Part of a small language model's weights: vocabulary 8192.
Each number is 128 + 32 x the weight over its row's rms, rounded and kept within 0 to 255. Layers, rows and columns count from 0. Numbers have three digits each. The size before them is the row's rms in percent of the matrix's.

# layer 3 MLP gate, 896x256, rms 0.122, rows 807-895, columns 128-159
100:145093114150149110110080143079163067190167114070101139103166098055111107070144061127131157087086
097:151121119154093133062115107155135104133142189192145108088133120113092130111126118148090154122141
105:136172107123151146118146069126111110134139107132155102111130135195145092108117101103084127118116
107:174103108081167132129204084135177161131089097116131154134045116100172157138123096137116145134135
106:167131131158104181114123129077139136108153155123176120095122122145170147094058096129153104079137
106:140166100090135124125113083136153092115169093140098120133169224134191109116121183099158198144125
097:102122095158130096180088132141078116181116126067149137107093137126194080128119086110093179117091
106:144102116099119108124128164124117191131093140181131122136098195152140143114128141149043124172173
088:123127124085140137114134175067154110137146117115157124140098048082163199125057108124147138193058
103:142144177118207155120120087150147115117136122117150160102126132167115177114148130134181075207158
098:082145130127071108114105135197149103143130113079160100114095116125101081136102102110178127126149
098:131156143082076142154140178097089119143095115119107125112116102139113146168170139135124121088109
095:162135125113103163179067174101136168121061168151147120095089111117163103109107122168054176159190
107:144150195154127089186115139152137160123040151148118113115127088145189147105104152126086138197198
103:132179115128137130118139078119127108157150114152081195103107060124142198093114132162174107127148
098:118103077067106127137119148150107062159103127123075072162137132154140135115095092122150126161141
104:162137145114114126149205151079128131151111073161099116169093136131157154143139104163139176068132
106:131145145179100137157091112149084167147154185150107160083137100161089094134131178180168121120137
095:170102166148142096133136126114156083207092131097068109135099071096117143085121160152131159091084
104:187163123154135122089126165100113114111157102130137109102084148116131098089119140094071119122149
095:065174136140122147111152096109149079147165103133092120156124198121117124158186127095109126127103
098:161116116103128149060157057110066107134137096146155121068165137141080135177112142150103152146178
107:095159054152134111096170124221158102110119163129177118129069116131148149152128165125125103119124
095:124133103135110162112091075104112135062110107132090206117127128104160151086115132105127106094148
107:115130070151175103118166123157187101152148141156124107090113099136156102088114066075097094142158
102:097129164142173151126113112117080118085132118152134107123188156152152131198129112139056095099113
092:152135175134177162134118184103180151070132109133127193166147126171099165114159135170122109123102
098:109140115094091089153115157066135141126192067175129121183119135161161073130145069097076091119150
095:120108161163173098157124151144092101121161115160145107081123183137162102067154148180171064138138
104:154105164141119102190142142151134083143148195155125134139114127095139160111133132083137112154158
105:182137144111075173153139163101201147102145152096187153119087098121166152068151150133177092131126
100:076096120113117065125114178154094095098118086129133109193179152145083079161126138077095139155143
104:155119151085146087097146078072146146099113142149148171134141138155135155082143102102139132198151
098:142117131153157118141112150202040128083143103139158172129101110115122138087152106186142133120135
103:105115057158136124167079109067123184113149124085096128180185144197135161124172119141098090175130
102:118166132101139193107074137080061142141104099126091148103132145110111152135175117154060141161161
098:129120102134116168162140154109187102158164142126134130094155157140087180119086134147073151132167
095:132119155110074107051104124120102118158114131101150102166117108153066094091176184174116128090113
105:175165084116174094147150082097096170170193091132141073119100132141154109156051122099149171118140
096:086084164124152145137146154086195104153165144154147120098088121107058091143189165117054150097133
092:140172116101136095101128120115139131189163113152150125098134111064102129133158106142144093148136
088:083118148118113089145136098126119148126116155162124127092142139092120135066092126130152088069115
105:136183140155114147095138105166131199120119168140123104137115184155091217233119118108124138144140
103:179145138107128154138126065118105102159145133151163167135127124161160123183105114103158093126158
102:091131090184122158144133122137054101131124158174176137129109142089135078075102108106127141157139
105:176130160092152136095142107163174089075105152129117175079145128130128094165175110129078081105132
092:209175139126103190094119175121137118154146127171143187072131160157155092141154171097195151114076
087:117141102153087138113196111075108149106173120139158161128105147115152139149134103129131139131101
106:102119175130089109098096188116139107185076150067124129088179187151114133169177167140110156118097
107:118132137133083182115180133166169086112096119073166110100101116132115174174123198139085149095123
095:133089163105092138106189124100168138151152147146128071164109127130121077148112132106120120130132
099:133142142137147135090131166130180104040081113136114139145083140126175101132159163065144065137137
096:075145154128088084170118185108137146079107080114150096157127153151147078104124128103044154127165
098:151107131162158103086107063062155117115099158062117190160102151172123126115160162118192118119132
107:156091156151144132099117113164075152145129168121074117091137197091238108099109169150104077125108
096:093156110076131145174131089165122126129126142161128171045160145098111088108126162120196121134136
096:129122119146086178054158115121095211100118126188147165135139100132088063094114165116139142095102
109:140165139135138109139147145116120146161159107158124128172093131096101081114120134157162162055130
093:123083114134174114100095125155138185133145110111124055068140105117173121103124105072134058152158
098:134095137143120081174084182114066147129182144102167106129104141110159146118091072149117131142083
094:143157126199146142104111146111144089146122119110131122134126108130140131154123121134143133082135
103:132126131156080102120162168129175117126149108121172140176104166106099144138088125121086095095141
097:159108161152164145132120148104138135211109158099070166079152167146131092119098155139138104106076
093:136084138109134106144109144110154141142112174142185094116110093129156141129085125166124135104146
104:149116112141184097147134048088116136046113102140190162082127092153116138084139098072098097118097
100:119096166107121129077110164142131126188081160141137120125111122123092129145133134142146107170135
104:133094138091147136061176109163162093126123146159110113164158127120131194165192098122131133119153
099:098134142164161149125162099127079146106077165165149098081157130179134106194143143150156161113130
096:045085108106121152094085100121165102189114097109070114107125179210138137171098106163145114113106
095:120116094131140097101084190127102121173123171124119088106131135138132126152110131110145171140147
104:158129171059052125126112156097146148143125155065157091183133116122167127132075107148106116094086
098:133117142136169147145132125126138081104102121125109179110107114123160086113136107159181132104186
091:083092124135131133129148107079082184159137141109088077084109143165168145107161165102157115108054
104:103138114129141185147059144186157077155120095148150074154140167136106107144125134104148122096149
104:130169139217093071158134169148145148125107118140073106179072134100147116115161091081110091104112
107:094123196131146158111119123133074118135173038137087086118138180136071123121133110113091104107143
102:136152162128160051133168092143131127133126125110135097169145110093102169058132110066172109070167
093:165191121158114179198130004123143130121164133072177108124107116177128132189145163141127135135150
102:181134158118107118129154159103101128109131096141195121115151070109127090085172149107113173075098
097:125130148093124151116225094128110146118078084141128159128097100107122060148109109164137129110170
106:150077112171098111067155128131176116104140181118123122147085107107120123163134126175169093149123
095:115120132168105164109099111129095100109083096112136161106156118060111100075187109071161113154179
093:159130113132105112105104084113105143064130182137164120148103098129099171085194138125099114123155
096:096126144113150130185148193133151168097119115110139134125102097017075187153133083125117140097100
099:098106157128197146129145158116138124155177124114094176132095141137134085081090111132152073123143
100:135199082130141104127099081146192112078095151116165129131117117098124111122150137120134147105170
100:141080129135110192138109141120129060160126149135168124089071155083123066112115079167121085150081
104:117087150067112127131077108162103159145098187119080137102113180139052094048110152141099127143119
095:165165097167167126154150141158092115163105137102166115094098136067102136078170158089101147191157
# layer 3 MLP up, 896x256, rms 0.121, rows 807-895, columns 128-159
098:093143079065143136124118187128150140117126055169165127182116123109134130100147111125175106137102
097:137103118114078079084086066138145057113126102178137103083143121176131108115093087150083149125105
100:153086120174144109126107180151165100184140202091103164140116147107087191091128169132131070139147
112:154119167151090125116118097128106135100130116125134118108093123116165097133142096116156140176120
104:163126114154173126089114161117174188116178182053165179135100091128141186100154134178119120102162
104:136134120179140161136084153179164155062124116099131111172159148157110107129135148156108147153069
095:140106184108148187107147145056102118106153154112136129174189138105159108130112114085069099171125
102:117088121160137137129163116132156144149116128164168112090169154167141169142117148162105134183140
097:117172166185109097128114061150073118145089173088118120143132170164148107123108109176083140064186
104:139158138109042085106128144100168153135194124149095086127175144132160126134122143118120135043102
097:137182195180133086167152121104135124116117107197128112149176125162175120068103138118146163105137
087:132162122129120150150124202128075135125151152123096119134072105142172123101148173136108121105109
096:102139138092149131064164085164123128108134065078133136172168167188078144159145116103152072113098
099:118111114141115153125172096133121087088183084147111152139135125114130129115148117128111120073119
105:116117172134143118110144155103110154073109163087144101166134207101155082176159111050131135141105
100:130135152138155132153097111118122142147192143108199147132134167081137118151193140069069123110128
103:114141130127169117101125110183081089146165077129165146132120116111147150170132181099171062145140
104:132118118170139169157123155092139185118079127180194159082147102117090120161137093170160061115128
092:150131145118106121130064136093055072179114119113102131112109093149122187154156133137156149133117
101:152097147113110160152171086144084096094140137146134160067159177123093062154138127113126126079108
094:159102139090159124156110173146133177087156092146148178128130022170090183106145144090115115082128
097:123118115097096111157135178153103140111054104183137195172072122119166156144162113121185130143145
103:121149071124135121140156109152140124099135088122132119146069113099092146145175145079147115111162
083:076140121108118148136105112142160139080057109155081212115128094120102124146120175145122109145215
112:155149110084080140110072133092080128186127160120127160152104159130144155158132123166157117086121
118:171110115155143128147091142137114083123114120155127147095091115112116135106091112153192113122148
089:122166181126108076108091172101159206077175108140105125197139123133158128133176171159123110101070
102:151105133127104096075096128136119096144126111096165146092143158146160140109060081137106150144101
096:077114141146201137131155124166105150108113131115059132119158145152098135097174179173130086131169
102:172171115164137088212205136097095138158130118160077116098061125066165117075207126108101198125122
104:103138118063136158064190112151160138109074126121102140125162147158089217086117204120106102161075
099:106108078101109174110180163132154129133158131170151109141156152114191127186145065129077115121140
102:100134120160128155110122108118087159168096167062119109134142129110108152168166131098109106163121
095:122076107160073127114168141062174149143096151148080069100128126161136090116104120087125096194151
101:177153160095117132149154139165108140150121084148106108154101159106145138145119106163125130069136
092:118098158133053133166184099140146068116163070074129131132093091134118119128146088139141132064062
103:105137124129156147120155118114091124167064154106033204179138119098142148179158173165117122123153
094:169124122117143138179177129085156136096120161123128121083138172089164105212130099131137119167099
101:109094165099110183083099131181159113075144172149150170093160104121102119100162142102127149100146
100:110099165126168127146090160169179113106120192078058061183124108074166187115097117132150085166130
097:146132149106140198103171137138188113123139154155162145118137116094122189149067168091121144082137
082:125153143144073095095083075152128136115116148135108108122140158125096128061116117149156137068060
104:104112104083059139125114132143128089111146114156121082162076119093175128105149104069151080126111
098:102058127101179172130113048155139069159163086141124154137114109176147196160131118062152099141148
106:165125147098112117162122159147114101086119081144125117132107137089158135140117068032175136127125
104:107145139115163113120144144162124114121137156085138139116055115172145142140148098158110062161135
089:088090129098134113143131095134160138115108109067152114120128091143154105186159115121099093122167
099:061096145107167154100176126122168159136134122099150132133158122145096156133131142133058113124082
107:105106176145071132070117114138145093188131071153147138152064178153180079184126152098077122132124
105:130142103086028186110145111111115064114105131156132106108140153119099181151125181106131125112110
109:159166161212129144126111167149111121106112122170141150116083073123131147078180154121123086155146
095:116119159074096156171144085131119092101098144078127103170139089176122143139151131129105175093127
101:111174078145108101121143128145112098127134090154115127193139109177115168127111150141190078122104
102:121113105160128121090109131176122101161201078205151141144113133100165160140099078148121116208131
106:126116120140096120184140154109212106123110125112123141164154123148201093109062113102117116144132
098:146068107133138106117127113139126122117114147121105070148128096107142124135133139175065139132155
094:120152127117089137092129120096163076126115189121115118087174113120119157103172044086125157108118
107:078114164125117118119058069111122137150174124128140077082145153166123168166108124095111137133084
094:093096067134158067121098107134139192188105143075076102086146101097159137134139077087138058116135
104:142121156107063140144108097137197104099104123093164134065144116113113114173096126148136119113114
089:111112129104127123162179173138075133122091127191126119127110141127126110072140098148108100172114
102:109076124116056132117128128140089100143204130140192091126047160103120175097130126114131177139157
094:128105140108133122107096162122152143178107149088114129131133150154174082108089132128120123106070
094:127057114089081121131152165107194132121164158117125100170102132142166136184101191133164190059074
099:093115116092146120192197124141151119093184065069187133108102128165154133197102116096130097151075
101:121067124089124162119116099174066176157100204209161134062127086108148087091101138211142110118109
096:103134103145135156131153182154120098108111186151147129135144107153104193117068117139128176109119
105:136149123132150125124144099176169132159057140152139113038130188109110050092071131098143187111134
103:107169130128099074176120082122092164134100116120162148097175144128123181126123130133130125128132
094:161162119155101137098165102094107116112143065150175135146127135138102152095107164072101115123122
101:140166119111128088102151128107130155119142137157109162079108112153117140105160176085123136189177
103:176120144120167065126117144113089142087162146124171108147151127188127094159161085091115128101215
096:125120158123108141123078160147098087123146096086130114134135114127119101160157155191122090123125
102:119105108071156182126120141111122102149119143114175038129080163153115095178088095073125151143133
103:158073169178127114134156147095150079188144096115128142093115115161156234110109106100082115119109
105:165131198171092089059083215127127175125144114115123137144128103117124095107134103081147128102137
099:121118100103074102188090148126110121105080107068143103145125102170098113141139129166047102141161
091:151135097141050149187065150074158126087168137131154113134134107129155144116125141118141132117134
108:138128100136129075126075123164184173129133173102071131091148126118161098183164093136138107190127
102:140175154148157127130169142129073132133160092183102155160105146154097048131119111124092122171185
103:108137170127097124149088124125119156080092134150147157121131109172185099076101141095017148098098
091:133127121183147143109082163107121139138125109111163192160115147115078071091145093092131117158170
094:141133182126150117118150169099166115135138108115133122100145143137157132154099113167130134093111
099:162184073158109113034122046153078125124120155158111155046120138222168077137194117146155123119123
108:110145132099159101138097151133122147148181088100105152118137113151113031079111102110144074175172
102:104087094134131117066093170106137144199136105148129104106152150169146108167068125154076171128076
091:124137074138091164089161060171131090093188149145176134088214096174100149168135088146144168157147
105:154153099172112123144143159133105064139202089137135151100125064173174146141163096070109090184148
096:075101150090121096141089158171132080148142083128144149153166147148102146148117105163119079177122
# layer 3 MLP down (transposed), 896x256, rms 0.0588, rows 807-895, columns 128-159
097:103142120122146110208143122183166110114139152126152133103125154153149112096125154113164173183133
096:120165128084143142111171157130157082121163116098112183165174104115141138135087110133099159169140
102:151134135082126139165166156115140125141157144161077116100107128136180200133173079150115112165113
102:156153138101192089110129179163127093126149136044102153119122100126133110094027119142097095106131
104:134104117145156168147132177117140147071117229156122093165137111083077141153178189164159144120121
106:159056109153088100137194099086108124114144107162193136163079166134111134107139119175160107126163
097:160108146091144133181054091119136154151121131092166185171193104156195140108116138089118197112155
103:131148109142104129070069136100092064077167120053132101140153103138120092130146127140131107108122
099:141134153216082135149106086195096158156112178115151118126128171093117113065098077055103136149144
101:153110111163184150035137121140152089112113134090164172087168124071169109102117092106153099145109
096:134096099138151159134104158063112101134117140155171126122102124165141120089139137136120086154109
093:113125088130100138155202044090127141063128137074144139135130172091130080122146157166146119138159
100:082140143135101145158147109103142128155118094111167137138131094169119159128110138080131164156160
102:181145126129124110135099106132122061122087184130130064082086132146191143111184170153128110122152
099:158154094151120114125115152132142092097174112173077132085149153077181140132140118086133116126125
100:126098121122145132088102107116186172149122094156130131127154113133146166103181122070068121062170
099:151071128085120174083233118103126159153135134178140079153112132136118178094132150186134177129154
105:072122093146094094141123072149107096128131141131176108118159123085067146143119108178206103132075
095:129088130125160101060130130171069117178132100201077140142173065156114163097127185142122189079127
102:135112128137049098124160079135107140127118120172141061104109114093179199093087144177088152162160
092:121136167158095131085050154136139119097109085140124120136181095089154090158091130190145097124124
097:165093196149077134123096181157121112172116136120143071156124143117120110142143135082159078072109
104:075148153121137145098141109169099110181137105127113095092100058105102082147179076141165084120162
095:157116144086125102152066182036136086184096118129105145176085070181109049128156105115142117118180
105:099116125150126132134217180108153073174116114143138123141098163107191168111079148072158138152115
106:109092128182231165168095113129130111089166124136111160114151128091188100159108109176144178132112
099:113080100168090145171173107118143165133145127097149138104138147164110045147113129118114120148076
107:170113170153098120111123135150114150157084093082135109172038180133167128203138180147099153091143
092:090110069117192153073119131129125114105126149116129151135141125188168103100175170237146141151178
103:143088137131109177162075121160085140150108143116116136103121042143133115127143135106082149106169
103:140130154103097170053132117082086173132102115137078145180094206118112109136096151106138123216176
096:077147116112124059075097131181128148115093118103137120169140139108120080158139150090150098121109
100:109174171130068132131113127131080057129111092111134194159087109132158099110160114146134132112116
098:097117119187136138126110145165146097114153171107077170128097140133171149061188089090152088162157
102:082128086121177143150075136122147170139142099134142142121167134200048187074185147129184108136101
096:090148109167125165144077106117129108109109097160136157134103107178140148121165045135042156102130
102:144125127181143145154134178092149062157155203112069147149114128055166152075122100081193187071110
099:091131108110085088088079123097137103146137091126121134104158148092138118143132116099147108118112
098:118213129134127147117185115171153102138117139170088089101116129109193072090126144119120141171144
096:172132102141134099121100126142182182063161154125117122119100125069181153120108124113109115166096
094:105165152192023077124119094145145178101085110043065124094105117140111119145184181174124141155134
091:126164120098107128098092140086125164128128096113138154104165142169087103079130085118053063110100
106:099111114131133146073114116120137099163087136135112140130122141117126074148120117157136101176135
099:101103157161163188122070192095105083125108136110151155122154151113086111129160146091107191136160
105:157110136178148073104147154131091120085157123120107151119128155144145146101135081152126046127149
103:093125137165146100212117077142070181103054120137114079112131116064187094169137117100083105152189
093:125108153127172104074115137064090149150108126146195165096132086076141102181136113099121143052161
097:173132140115079074179111147144151131101124164164123099173112110090146113110181124113194098167120
108:164120134100160105110082127152129078163165105105098119206111134128145077160156098062108163130108
103:125117125191188056106128106114099179118119173133099098088133109157176114125094077146125050110134
099:191081114152086136177145114150146113130169169126176128109092142107152129117093154071113131117117
100:142109117099127138099145163153116115111149097164138140127154085170160180038127179140168163118114
100:096147124146135136143114148150143137126136165132160099034112057100171136149154151094176108106161
098:146122147110151129171130097151131081152115117088121165180149101157157160107123126121092131085148
103:076137116178091109181120164103142073130132074126079120129101041147149120133091149113121115138178
097:093164154154135136156117083113153143115144111128089115066175068102162133173192138124105147088137
097:130117114097210153148112080102125123101142130140169088131131146125089110166097145100130164180103
109:140148162162160111160109107128153152148151150173163113129105136079096117141108152108130099172112
099:141106126120162079136121155200169113119134120106122149185183155114170091126133139108157107071151
105:098133122189153104118138130160180093184104115127174065110191129080165140109176067096103095128123
099:148144191150144137165218167141125116169161173138135161087108163160156157125154110098114102126090
101:104130131102119138147162142149122144152149131158125110145149200139112065170106143089111128085157
095:155179131111131142134069095163139164065140157147228119148108148165089182108091135144142112184138
094:146094133134116115109118111169113107107166144084113122104162090116121193138106232229136133149182
101:120078107137080147098094208174188099153141121130142087176162099113145136148180180114126206146139
097:162142162080119087088185191106185107059069094124180167123100166129141167146142160131118136130093
097:070121134161115152154121131106072123120120135149108175127095121111091117081132100153155100108132
103:086109125142111149161125087146097123132135181138197081083132141126163131111066148106172175139137
098:182159129133130165080101176120150168109113155108138081128115135129137091120148059159111163102143
093:180141126151187147169210099119158146086112154110109112119127160073157133121107075086096072103101
103:097070116080137146116150094080162052083075122129112153209201097160120099114124134127087104114123
105:145085154156132106081101116099131153150132081097101133145142096146174097147155102139084145108121
094:145150134083099144106109104128089157082189086221125103175118147057095107108181112182161153152102
099:104096115086136131129151130114156088144161141157191152156117081151144110089110139088138149130172
103:129134076080127122092127144128103139140179107157152169150191107110110078133130125162145124135145
103:108142100119128112101075123132176152126135093122109120126126086137214054101120109141095156098104
099:100110178148157103132189087181111141100135051110165142163141160094153161181089116087151094090110
098:087165091147138156109124072127167132089148129093097214129155128173140154143208127151118136167122
102:139129092177147114141147085161139139110121145082113095122136130126107098129105086142160135161099
103:138105180078128115161216133135106158124170118109122105181152143126079090137160096091094148184172
105:151086172119173132065168181199110114127121163143151058110157107097115132113036109135129119130146
095:155103056089086125147137146124203083119082106168183095139123157146122160145109158109108096137110
096:124067099097149029171066113130099096137094084096111099082147133090149103140121105093105167119094
101:155115087159162138139115122116120116105071089122068152139119078084099108116171098123109104056186
099:118152161143134136105147160131114107195193122118167168154106154145141078088098114137102109135162
100:108168150144118083173164093167117085079121129091120184118072092109150110143193129128188125157134
093:138148102178141144153082169130162134149118141111165155152144160173105180134130153138126165103135
103:122151139180120131181111122183148145112084169111120118085098136150080145140097111134135135149134
098:129163120105102065129066137074109119173100127219136122093081076087103112117148144094185121105123